Weights of a small GPT-style language model, trained from scratch on English Wikipedia: rotary positions.
Each number is 128 + 32 x the weight over the matrix's rms, rounded and kept within 0 to 255. Layers, rows and columns count from 0. Numbers have three digits each.

# up: layer 6 MLP up, 256x96, rms 0.0829, rows 153-162, columns 0-95
# down: layer 6 MLP down (transposed), 256x96, rms 0.077, rows 153-161, columns 0-95
# gate: layer 6 MLP gate, 256x96, rms 0.0842, rows 154-162, columns 0-95
up153:092114119079109112117118140160144111154152128111169132152171146128111141150130160197132094071115189090123086121163126091144141113124151131083101130097160118156127100148146122114136057106171120110144135158100098128092080082101098111127104118071066164141122177155163061110154096126071067125
down153:146161107070117147074147093144199139148087086145105123109168190165132117179161105174128121133127133123123107107097164123094172138104125130095098158094108113121121112116143200128127110159129048142113170089106153189202161153115078142129127084149081142153118109123156143165112130071133126111
gate154:058135079103155056087132111166096126160114161117151144046133185109148151078068162108150099154139089128126209139108165087151090121192136119127124188111162136100153128097125099118116156167092132105105142157132150123150098145089119164140209133113142142136142100115127128135159164149124117110
up154:147099147151129115137086098087143182148153108092133132137099101135140087123137100121153106191170065122103112113043118142058112146117135208114144124160155139166139167102144117098079081189138119204121155157133057073130116160118126115155130160131112125151092102100081131158127113129112084086
down154:180135129156142193137109148104176132104139115146089166142107138197150142143127151071169151095157114160127125099170148156174151104131088106144127076064082134111112145138118106168169138080128115101119109154250106170111092152102090152144114184099162102110084132132158150080143127120155166127
gate155:129152151113097103149105114168146160157071112110083109195125087153116146090113100057151116110149124135186143131144146175129114102131081074094130113158117138161093107095097125149116082104062090181111119062144058166172145142179141079114070124132060121142142148167142183172146136078166081092
up155:125124120178057081102149126115144089117101146088160128095098113159092170123123120077127116133162118107133125141140130133128165150124082111143129160087138143167133135097143141172096157124102193161101203086073125094155108078176164089115080082160106058105158060120102114127086130132116125099
down155:170223123168123151152228114085145156099150171143156154138094099127181099188159107142107085092155147086139117076168115115113111145105119128111164117032157092104080136140101079174122056092147167161120106153144138075107111113097113165121149106130137153124127096102103121131138126126122146158
gate156:142128094091130149063146136157126099089141108154078106086163094170147142101156146171094095102112164142132140065169112160111173190082159109140148103079213151099164131198178144133136141163104090093135149142112176200152129101122140165111088139142145135118133117183112139132164202133128133181
up156:117148142082168143116119155152148126097121069185139112084131115146197122095141051065164090134113088081140139087188145151171130120235168151101121177118101027144161145179142083084173110180139106139163164119161101136236146167143168156097142077100089119150132119109116128172087093151076181193
down156:095120104094143175126149133070122210186081136098167151107172153166117161128086096142189145155165136101161086125187190161181080105100092175109167174153133076124137164125108108129160139101145165064164182187152113033149083109187132157164150074123117100140122133127123120092105093138060111070
gate157:181174151067133098122100103125100112089114080114139198095138135116178117147106117141108078166121056099126131151114107168116160134156158176123175124140125134118113136102137132104036160119112164146092114181118131184152141122139109072105165091153166153168165108178158123064102125088150104167
up157:109087095054186095126128214104156066131141119103164122154096092103100110075106098121108156166116118102174096162129161120116150147136126171115138057144085117171140155105148119117143136131123093133103139152123109125164114166144155117119149054159138069115144104122169096183101117066149168080
down157:094114131083153089151114078078124135098123126143158151091099116160173149093134189126160144166162153098159137098122097142180098140188103169162129111097156101142113206134124179075155127124073073139146123131144098140109095126164070135134104063098127104105130101116124146166120154157102071072
gate158:159150120067107076106079162129094172105192102090107117132121108146113078114137098134161158109166098145134155060119106136207106175130160076125157096098118126116156157147132147109192092155121100176101134135110094086110173100120121098131165146104138160137174133116123099106154115085116144129
up158:144158177125063076141127145116113132121156153202127158113171117108170129102171077149091132161140150148188117143106114147137178176130127147122096128149101091159121124087120118095133096078141153151144134100108122179182099114172130121098111146150087108142144049112164105122107133088139124146
down158:067157106095134154090168096171116128135087151104170135198101098093112102150104109094095112142108096109075141139115149132086119119093181117127139111094145123132111105118100104148164144172135090125102137088083136090120137185155161129149126092126101159163127145141096100113128098152163141145
gate159:127179086122083142135157124172151091127048133128120087186121152108144090141124132145081076148116134093143120157129153094168109126100094102106170093077110127169158135108127129101162131090179128089098107154107181123127130127115147126123137085165114109184140164083143207073117121171117178096
up159:172096126193121148138106124120055140153166121158135174116132106129099116147100152112182128102125151182089131123127154140160095146091126206144137171155183164113110104114136135060137108130128126102129136105166131153145109096166100133166154144124071169104141139086096144104168144114136156138
down159:139109089107141104128069140162119163148086170136193135121130106138117162118117085189051148173132096169177134184148116142135105151143105127157094123100107146143095154126130148170111084118074167127148124134103115115157097102135152079149107169162164148173164124130136150182055132145075138129
gate160:112127094094086106117138123131092067142100097127145126106146193100106139078093182162119103149128160111168115128175096095124142164140126094156158173122164167075127201110128110102144136114075144129099135085131160076138106173117151127108106088153108117148176123141076158158195187106164123168
up160:151126142148171111129104133115107058122090121102161165122175177067132130132112120139185102123101112189100178110139165138172093107183090119157191087140148148126104172161115153121138120049184166061132150127157161112170167156112140122159148103119143129147214140181138148202150107123134138166
down160:110119096122105072109170132130097180109128141162159195101155059130134167110109149039080088116137137071085161101111080122108147113194151167090138087096158106149101140153126064113127177110123091171168099186135167173126151158107140091086146124133101151068166118172196106107131140110168116134
gate161:089148152121097149101115113149091119095124072139159217105099156136119161107077135084097073083082174133105107173154118239077138140112149164070158117151172127088113146139147124085041171150124095090072127090137094139146131098145162108182105156122122126120138177099093142119118101116140133189
up161:132161081078106130070101061163127141155086069157126133065129169052122166123134102133140137087096130096118120173131101145134140166189150115067157151185118127168076123142112183159168149124161172110088091124150207115115178142147113091132169117078161128145170195144075088137173104114066100122
down161:132102156171129131111182066126073165135154139148106197140177138103104110078149080073141114107042093170168086103174095128122038133100117075109185200179093086164127086102165160102099144121156135078109055163101118121158133134104115123122187109176115137129084110129128139118084125132126129196
gate162:146129039123193126108114109151143054119085150168126134138134139151173147040108112130109125053114080101134175131106159153100139119143144121163136092090152103106123140073157119088156147088144163144128109162163113124145077072137118136104131090071164133165118103176172141098146218159225185132
up162:111050124062101092122164181180120083149128140119169156148131161075192099089097121103127135119157150139199163126167211144109137127146139128142118124146041162104130093101142115135139126056144164082135134095185072191158096142045184109099083135201102117208114141166129111110107171093158080168